Weights of a small GPT-style language model, trained from scratch on English Wikipedia.
Architecture: RMSNorm before each block, rotary positions, no biases in attention or MLP, normalized queries and keys.
Training: a variant of Adam for these matrices, 645M tokens.
Each number is 500 + 50 x the weight over its row's rms, rounded and kept within 0 to 999. Layers, rows and columns count from 0. Numbers have three digits each. The size before them is the row's rms in percent of the matrix's.

# down: layer 8 MLP down (transposed), 704x256, rms 0.068, rows 265-320, columns 32-63
# gate: layer 8 MLP gate, 704x256, rms 0.0513, rows 266-321, columns 32-63
# up: layer 8 MLP up, 704x256, rms 0.0504, rows 266-321, columns 32-63
down265 101:525454538485490477536532535525567494403580513500467510503553524508492519439537458501441427449462
gate266 107:519462453497547481546408448424469380580534504561538507475524517485444543483501501553529515496555
up266 105:544556492599548498516559506452487532409459437455572584443490452548493498470480458446522392508551
down266 102:538542461526505454532487483485390517478483475522610521431556478541577548524527518489566482571548
gate267 104:450493581516531569425475474442579603522553549461471445493488463482534476477486450439509473475504
up267 105:498450459464589546596585477530460494499505457419516518523510510549520418435568484478493514464550
down267 103:494452545450593489446490428524458559492536569488447567614517466588548614487502494445500498455504
gate268 102:502527496615563479510550563493510537552496519492501511555554391493495496507555488554408463495459
up268 099:476487478416521465492580367477463416456473512525552501411461573496482532481558513529425533512581
down268 096:500534512456577485470530612543527456500533505425450525501556534531499480495533515454531598542534
gate269 099:463493507450368473507481537390548527571495470562497478411441473523484468434540566517433510549517
up269 098:444597570552520517533477500517513435453478465485602508424470451446606515576526549530565509580528
down269 097:554437482494494463434555458516588523482519469502469535475486489426431480594519568544524516478402
gate270 105:519460529450438492573480534508572458442589458516480516456511508410539591533463490410496538528482
up270 100:562522453459520523522534536443484484519509358402482504440555466516512493412524519547447492518542
down270 102:521502493421492534433610508490559475520423460493444525493460559580502545410478471610545563548620
gate271 096:486469451479508531493418544477426517390582452495469490517518498536610590500433556492532506491511
up271 100:488502500476435567430397519586512476449466537531493493472537578506496467514496481596489518533506
down271 102:504487494514457531513439415581549448419429460454439498495512512398491421474487508519533439471423
gate272 103:526569570471589357491536569453614540584517474537525506555443469560450469496489528458531544550502
up272 099:502552575409468496418414558472445469470485468584554558430461535412551549492401573542577445460537
down272 099:448540524399580513428477542426502483532500483562495467484506498478498484423472545444620453508520
gate273 103:481562473457491600483479504507522432516494533465469518476644519423475445571558519538507531409534
up273 105:477577488495426472440614494513594573494545457458532578494529466511542582480524427477476514463492
down273 107:587594550521402382457632517465480566475462463506539495528526435536461537464519369504581507515507
gate274 098:532507553407529577508581497413526533490533570557453567487563454526475485457460540515527519472471
up274 102:401487447476467508487504467483506487453408447498512536567525475552526477452505517548493589550497
down274 102:380433507474572504567488593498455480447407452568561587488440517491523549506481466524450566507565
gate275 098:511510529495486516598396509499506490449452579528612572553511481379504562473499533538430552530485
up275 101:454585456503472549541588527533440485544432426489552535523491574513537508600454495545521404491408
down275 102:524444542525554548613544524477472569529500483440548467514501470516536498595513529532478454538454
gate276 101:461495558557501494451490522423484428466425667442575463502474404466649442567513587477464566512415
up276 102:573479585474557585542477556468519518404412545470564496490486474377475526504521504489496516536603
down276 103:551537561460571508488490576461538460500530590525524531445478538506563516513468469536441533525576
gate277 101:523426460448597476545531471504499470460491515518589526569461538498540448498499498387484491442446
up277 099:482481524489485561509531446542509546472524556362544488478540577554470551491471461461502562514498
down277 103:590593455484458519487472476601438513556463553473494468556493539519516490416566520548414541532484
gate278 106:529527539427547526496489482477451417526421512496621568469464473482672478462472530522448582546389
up278 100:493562581421524422522470572540531483511461475474444477415509522572452494552592417432553476407606
down278 102:501570399497446372538539461484483503498460436524478533401501514488503474477439413507479401518527
gate279 101:488622469443460416472519518339367521463495423506501543441557526441509546433467474452415554560442
up279 098:447438516516571483523560536450524499528572513448439503496511409512505459465492475513595570501519
down279 104:555515537479538420482492582426533505503498503593493546474475507503438489433504487462458505489504
gate280 095:505588543441375497519460500475602534496482457490501583505473395539544513447537535529497430484519
up280 099:541498516587635452407537501412490414465551491489490507498535474442488574486554477520545458525509
down280 101:476444477501509535479506518520476531472494589459465459512451412492425504488525490477447435537395
gate281 099:551496523507605517522538513466451513487481534482479532489517438512542452517469479498495481557534
up281 104:458567521498508564430488549468437568519480436484383445443491505415477487469548544490474441465475
down281 107:512519481526516535500438379535515491505510392466499480536440493426408577525619556550398503520526
gate282 099:553435566422572490502516613547475514458532536539495492507532453470525514535523471545564546502474
up282 101:532571520466481460538468482509488426398584513497517554391409453518405486400504494528475463549433
down282 102:482500412456481506501555618562503471527417536514545479438620409474536546606544532522531472496520
gate283 097:433534525492408427473494477520434500468477564493604559558361419535565376545512516557528458468516
up283 095:469434472464636457470494507464456498542495469530471456448503460429557524583573477463522477497517
down283 099:576459518545438499476477502516506518412433495487501543556592527506626513549483515524493513498471
gate284 098:611593435485489491630518460437480491543486485450553503463537412545586550390445672541462576535492
up284 099:581610494418511389485495461507472506488544505412527559452567510471400583464595465420546568410470
down284 096:466492440469473538503533518575526492540456566446465549525457539572469472544539397574509469487506
gate285 099:522452629460531446469502477518565545473558531512504550438520515459484528493504508389460463477514
up285 100:497546526591513524498471405441558546556503551477531391564486502434439563450472462482492551485472
down285 100:497534513472456490465486458476570540465455509580548528486475476464486460479485526542487579339446
gate286 099:545544478433533415506489577494515472516486477523515591446542489575488384442526571400415509551482
up286 100:546499447517423570576517404446528586527638502483459434547448480483522475551542461474550497488501
down286 100:469552454531541475465494472562555435463534458552533506423584453373509532397505526564548557515529
gate287 098:516580468488480598482479471523480482455512475490490548501504512516465575556507479471465557551411
up287 100:501487501539529521403584509448575485496513436587548551573571433517515542521513458573532527538424
down287 103:492503467527633592431423481443634546510501592456407448559473467472549461487557512463487484506553
gate288 099:517501540577376402456424448521503558416416618536532508524461492412486496571544467440456532589529
up288 096:561583515480527523448495521512458550482596472498459442415578404488511508413478449492501459583492
down288 093:401512529477509405482489501524508576486412547537488419547503573565552561568401452531584503478400
gate289 099:464421439500477398482460445449583442552555438547453445405551455519501547378488556456479467579542
up289 103:495616596572581628522472513565540522490528518414501560447531510510601481451528577506513486544583
down289 104:566483519542485527463585425551450490540595441480462498447462520496541570420599534544520418629463
gate290 105:491512534552512488536438545518469535380437522580543545553601548434534534450539647397557458415506
up290 103:465466488471458452474432561567461480430469440567534494587487585450533532520475527534500530466526
down290 103:563399528471530470578500465489408509578498538485593493446431501463512575463553494525533524449491
gate291 101:552488445549598472525575568471469477525603610416440526490448489588538418614547494423523513521421
up291 095:623581538437372470567474487443408499566507531596465536511541476514495446459487456534522466463563
down291 095:513447470570585529472483475408443461482459460445492424499451459533471503593472542619545511522478
gate292 103:421590431491482493545392497404497441518536473458472522442452509498509509498467573520568500434416
up292 099:494601516399409528549473541537606496517441545485438579538522550460516534478355428533530511434513
down292 105:503623541461442510609501466585567529560500637520503502502537535551556533483437514518558595532509
gate293 098:545504473463604438458502469513446472532433442548513567482527474425403392584531524510532456463520
up293 098:610454474538526510557533533549522503519500515530484495579401413504438499592494522508536513459571
down293 102:524441539525513491517485536502634449498454522459487634437537456494540457640468479496442561415403
gate294 095:399576570476445508447491508476475476480508461533469563445491532478578506438488431486513429579513
up294 110:572459614473518449593482538420489586477512555493580489576497467493408517538443553452523555453544
down294 104:440603500513452500431497477492467531487530489526454519524463525455548519474513464520524505493533
gate295 097:526580590373495538521514507454518520484539480492517531533522512414497545504517532442574420502425
up295 099:527597593505528473488537543510513508521558425509542403519423446480473480537561530473475500495555
down295 104:509551485514564526447553605439450437506494515519508516477530433515541404586509481457551503467536
gate296 097:564541563580518497474551615372485476359431479538517568482436458430523434518541489546517496587548
up296 100:466525503525429547503538460495449450439569525472395529536487482415490485566596501575490453510513
down296 097:378516484495533562512491462604553548507498576511419531550585612622475550510558421534486557459486
gate297 102:400487493500436450537459445418463484512403487526613527552515465561483439351493434457529465499394
up297 102:504460571531487468476544478475529531545537432473483519529445460498448509504490567470505562531498
down297 106:463471414529524490491428505449484352450509424464510493558535505488561489484424475482494446513456
gate298 097:498514483500444445555440503445440428433559496472472562547457496509479558480507549460510569528536
up298 100:559477447538489486510455563455482466591428396498545468598471496481513445471401573471502391490516
down298 103:455508479518484549495454594495512392568529460453491483525468456506499471452514555478491611497520
gate299 098:494520499531451526604496591523513505431444546437513449478468437516554466529512522423433461547382
up299 099:521435440534489475377466538471504489516518498516547564516452552525432557526487472431438493551511
down299 100:576525536524452504521466504462447507508503410452534532460580503459540590398483475433611503474490
gate300 102:474482558458455495575473464532471377488519500444525468516476591557503479532509520547596548460495
up300 102:465509468486466560581535461499601560513441538396473575495484543433452432563546435562389456534505
down300 099:471497462453467556409495508556407497512538408449441412583536480512479495488468515521513571569522
gate301 099:572608423499463460557543414475483517505566524420449553560498504461539554552547427518426486600477
up301 096:515521524491435503507578581413486628446430494489441533488431560500521523466496480512522449486526
down301 099:560452518462495558516468480494512546423493510491460458574551454429450522498530475502481556475475
gate302 097:531541501516502523474425447449467500452489559581523474567598460474522439475454543450482529475499
up302 100:541503479510482605455463482540438498480459519532542443547568607510499436456392423530468505406518
down302 100:470493439524509545427508520527521517477480522532514482477425568545483450534492472558558398467532
gate303 104:488573500461485493431480477435429515552511522650572495556474467483527557448558559430439487527550
up303 104:526512489435496540576340488476519525591547502494509530410522499386486552469556549526449487577501
down303 103:409491528480463477533479556513451494468538539518476436499495536453495516436540510474494460422460
gate304 107:522516459500514417493533484476466450462466466501565587519543531624563511442566522441409458407497
up304 102:513475390459493589536478559465468503494573538563560577463491530593515500513574498461521482530577
down304 098:435527503475466494451540486487481427554479475572451459476556536500504502576419508503545495463471
gate305 099:522493415505432594548487523550401518501474470449555470547503563428529364536611515452481441503613
up305 099:437551562447559544399511516470525492578557502498501572503475439563558427524494533502517493575499
down305 102:499482510490509541462459478525472600484463488427485494476431531457452440572448465508493432459497
gate306 104:482483581429542484478546520463562473495513602504495518378437546576405465495505459500384525590513
up306 099:471577447397406483491405426489451557431404511489448567408452445519531466506544566453502528454544
down306 103:428542520510456584486386507503466442447521488486357556498521577408481465497514482382461514574482
gate307 105:430654548455522501493518494392511504505457506457525553360457471571514564441544535523449422427569
up307 102:437527451515423423425482435502548475583489525586442530525546518508542603526547475577546542554610
down307 102:470472495530456413544473497557476456521526538546445551550599576416554511469435474501517528620532
gate308 102:505556503446492513530461549547487509453468488587556554456503501502448485400524496552453561459553
up308 100:430440441519456543489545493487527458535640456410541435533618523494599583479502496489469540525431
down308 101:514576578484454462506455542544523561543526463540540426467504538402464557539483499410440506533531
gate309 099:486494520535514525435518486455464450511509501459455481501437566559523550448529452497437530504530
up309 092:473431406507544420569462513544503465526366463471565495456526574443487545568494521606529574429569
down309 097:449492547399413498469564509535579510525541493551533483591478515505501533519526461497497474603407
gate310 099:617500497423527459625467517389468478466454514580505418337434492576574356535462467454506497494481
up310 095:501464486565473431502495529457447569535506501510376521499448443515524395512473483473542529467473
down310 098:514439432497589467455586474467491553552413463426538479493491485509462519568474515483578528580533
gate311 104:495558479466513507587500504442525496446590446458587493441510415539541571483523566519395489452469
up311 105:589479512615545488527612522505446448537526430504405367465466536500496426431538468406445509482564
down311 105:467513474540583509459487491528492503579512335501394445478487557569508362498485421544465550486484
gate312 104:537519497439447496574484426532459474501408492506533601503470476524440525468453516504427475472482
up312 102:546508524508524452482514449504562546470409466543529444516504526555592570514496531489553498532502
down312 102:483526423557509504452500491432445515470454580501589432495474486537425452544456473491528396594454
gate313 097:516469385514395478562500440481473439487578430539517548612496481476483473516504576411444544503410
up313 098:512567535544473486488529500527488474431492509485496503581353458587498519534476551541497481494489
down313 099:562558486471436618495505484550455454552484547480493456441464491471625421521520456580468459564575
gate314 093:532588443487448457519446523524491408523500487433583496424393544526495493519460554472506532506490
up314 094:463525569536572524495539487543460554496504478579565444604515617512475550485484544509489542422494
down314 088:383611546476498506536556522542499406526529523592581481410436509427474518452551517506484455509491
gate315 100:611475539450534413594492484409555465464506450570533494439484541509465494368530474412541523599520
up315 101:459382554529496496480515477477469512455439523520493491496490486454558507538530497505480388470448
down315 101:412500456480473494425515420505481495540536586497470471587517553478562596523354512510549491565514
gate316 098:522431457500513561550400501480527578539525481517539562415377515457493549552457467499461393550459
up316 097:598528394480523418527621560406508476560444450403547459487428469479496494511544565486535584485490
down316 101:462383528495498531524459515392544442528568458395550487414442538496511431544548508542530513457466
gate317 102:571498536434573539476572526481550533507389526448507473535533485436494504465523511550469552538607
up317 097:570427503440477513616475509491486456495476510533428521553473504371445569525483531570457452463471
down317 101:543588507443547449504589554543457501552535548574534506465498569517552473488509552467550544486565
gate318 099:539457486460525470532595591443479413522411426457541472598510460539526571541516512491467417516511
up318 097:488548463507535462445539493470460546516512462405461511478402458537441510476542488577521532488427
down318 102:496462532504525527537508515445662474462508560570487434423524495435487514505477462397465540499452
gate319 101:463470455587472524526471464576420503477408587467432516573458451507521435423445508562486480525467
up319 102:451493482542563531530421543528430407444506522307545608441523543538521522483420523470510498450552
down319 102:498472511608515436503546536448531547509502487580468487656450474532550422433431403455482556492507
gate320 100:462532512417570524462515546566487561364524479439457596382445564529533513605602577456516445477488
up320 102:557477346505508495484474589442475513551520568460495476491486437534522424523482506490406483524569
down320 104:542476536493460504537563522494475548552382461446522579433465530443485512509520493599546558502473
gate321 103:472500531475504415511550479488481474541496477551522469520446505498444574587579490545521626518392
up321 100:527557469483509515502478532429518551506506512564564401585517441469467469435515511504506495511498